Weights of a small transformer language model.
Architecture: rotary positions, no biases in attention or MLP, embeddings untied during training, some layers without attention, local attention windows, shifted keys, a norm on each head, value embeddings, skips across layers.
Each number is 128 + 24 x the weight over its row's rms, rounded and kept within 0 to 255. Layers, rows and columns count from 0. Numbers have three digits each. The size before them is the row's rms in percent of the matrix's.

# layer 9 MLP down, 64x256, rms 0.257, rows 0-21, columns 128-255
096:139116157117109128146127093168137103078169106130103138101137130095095131152133105097110212124132108141119148123117120078136157173110168157162118119150138147174151132146148126113150131133148112120097137153094134167138083132144106147113140135113115197106136193092159146131138121130093140099139168126190120136135128122148109179141080144109083124125143146069130113157149112118180110143137
092:141126136116093165119122140134093138146122110087132099124118139152164121105156106069115183139142151114154168137091161136148146126137131161100138162134107107136108120130130094148181100127142135145100111085113104119139103106129104145152124133139099169143095172107149105137122133085124112143149149127139133149095137107163085102161102120120111139117131136185116155102148119116124121101111
091:126144118115132119134085117095135163111104081147131145126133097144108107068130156099112134094142123126153123134160126135141145094165106146127124187125106128083095117063150150140085127113162096109125144125113140098140143128057136115142108107137121153130140161147089152152140140122202149121120132148133155134117128151074109114113142150151152123101093142134125114140115165151154105143133
101:143134141132123141100137127129161131125108106117081123145099127147149116131130128113128119106154148169121125114062075185108126121109122086118152088112171148193109136145094134130107191178141125096127106164131077128162132104102147142164107075139139144128127137142085124154126131109155122103163108132165102130114121139093118110096125185095105137118138125144128155177103137099129116132145
098:165130138133115125056136095110121110124121097128100125123117106104178143131110151149135096081125093127104112113112132099068142157116103125124115126136148130138105172155125117137167131140120116103155147158112093167121087153078165148120095118132146109125171129121096142141074133104175130134114127106129082138122124138152129109118150153064109093097100112153073104125116111170152092131166
099:185122119122077098148093052137119090143114167111154139141133144126122093136166138085174143114117160123150136117137094118097123122112103158150126129132147101141148104126112148097120107130105106143107145149088118121128149077157086103125116133141111108149151152096115096121115135153189119087089114075119143115116075112081118124110145109102118090157129158118113120117094136145169099117129
097:122144141153108129152137133119084108152133132145102117092124145123099104140087150189136105086143127137105122102129116113149121122136129119115131184127137127096093136102163106096116126121135131116138140074123138157104167163134142203105163089147171130115135151105159132159126102128123121107097141096158140107135174132141156101170126096124098101055124108149075121167130148149160133132095
107:152135140142117121158120124154144155111126171119134125168079106119111125148104111135159128156118125129140133112156127120157167136098099141093076131139136097165158144128133156167106057131144130151116075145138158100104130120115108101136120132144143124100134144128112121092090127120118139130124112081137125101148112125112105145124149121097125164128114166065142170134141094158132164112146
102:095099127119114102117134100150148096118160120130156130127166120146142130135136129187144078161159093139138147122131129061126116151130097134144135155119104122122115123125089166182092163122076131134144135138113126176104135145117088129110151097103133111124165111092140116141130101160135123128159148097118140116125121095149125117138132106116068122115104102138132174113135110127137116113112
102:132141126152163123129119130138138115172147130126131145165103152133154130121169114113104159128118119095206151117139092142125116132148135119121155141134144097127097106101143095153128133109136142133100162208148129119089085124135142145156158129123154157138176180094116129133169139118135138117098104166162114140107128140157137171112162116188115100115131127151134131159124150150127111150101
101:130144149125146128159116138091084091081155147124121124153141144108127170119117128137120141156143134118135130153106150153108144125145125119129141112159142100111086116161131149179141069129168091150109122109113152117116110121115134086133087131119152085112136140133133128161101096105168136123121080125111136093120094162115135186133111121096090097137132116146112160152109125125116145125113
106:085088142097147120149117126132117109148113123090119104150110132138115126154126132123112093158136095116084137138126101136096130122128091136154133091073144129122089088103120141087095132069108121130116110128160138092102106108149152135131121068123116066125126130107103118079147096140051145101132119089123106095141161110111137136114155107149104118113141162109095110101104132129140134156152
099:165123125149178136164134134137123084132120107149131109155102126095136159128133134132136085162087116105127126114162094144134109126107152116166130105097149127116107138138111142152132144140113120113118103183161122109131132132102128125157148171115079109143110193136089131079135108167124121124182096157075103145156132161105173119155073121108148115116124125160108141131135109140153090138106
090:139139118139124110104154153114086167161160068131143135152117102155103129168145113103132075144166111133132161127140146140132143113087098123109135162080122144098139144215148122149131148112161105148139134181103174162149096138134113115114137161132140119137131116107138167139123131140118164089145124103119121145127102137169143101141141097103147146181100098115146120122113169137121125133103
096:135118161123149120115142077129194126113123130147160108116131144107130108105105132076109123131075101132089106129062155101157152132133130126080148102129137117112142128133139132142108144147135145136089111102138133089097125110071155150146145138147142142101117083118147069184094134144118130078137118115144139143143140131154105125147145105088095153120153155135141080115097119156138103131132
105:155128091137111156087142128137090118129159147106123106101131158171137129138144127144116156153074135141135145146157103079106104115122133114125120118169135152089092124134125148135143156088135120112171096142137130115146089145108123150148143166122137115165102138108117110114152162161135115134122132139103142096164169146152103078156153122142163146145156109193164109109092128141096145153097
106:127151147150061118106094110102148118100108147142121130107149135101119127133117103094106140082149110143120123161193137097109117128126167132134131101105117145107109133105129132125136134106156112111098090144082146129133123066116119106123133136102108111105122126094117130079122149133131074122158116135106118143149117155122097109155097121110136147113074070135135136136102109118171114084123
092:127133103137106121123129109104133082132131125173128135142125105121141140123111116117169160130133143136075147125083146086105085127089157112179070112121120115113137106091141178088115114141164122148126114131146135114155146101103108098140107097118120091100154128145135103139150092086144116117106098126123155140119133138152129127076124137135077117126124149149128115118115104122128100124157
097:132105122095146085132141129121138133119160105108136150146137137138126130131160138142102132139150127104135156095154122152118080128111077162125084126100133132115099124119140110141116074107102131078121131096146082143113107116093163110128092145148098139081181108103084132120139160139109136125133106146108120132102122163110142159136117183151155144117143152156167154155090090147112132136141
097:090159130141113115147106145160110120125151084101157136156131119063148123132158081119163124124163100168143106140169067109123136152126112165149091144130153138115111120105140143136130145155121118144110152140117098150140082165113120118135133126128126086132124136129165144134157120097126099158146172132125173117100045105128128148138112124160122120116122127141145159105137144142199101131111
101:126129083139112108143108106091095148127133142128128119130128070148126144121126128125156145134127140175118145121118119149166119150104146091083098117150102124113097161114123125174107138124119139107161121154116168132139086094078169104115076186150095136111131132148155090128148149122184123145122158180140149129123117085124113131102115112145135093123115109146110150140140034095093154135130
098:117107135112088100138120114129091118091057147133157145132148115100136137149134116146152097115134114132116153120135124080125122104122130127139129120109101110144161129168172106137093143154103173140095142107147116135143098155168119122088105076148132125064187081104141134169147132111114139101107147153073130136158078122132175126150086153114099114100156127122117146122095106102197117162141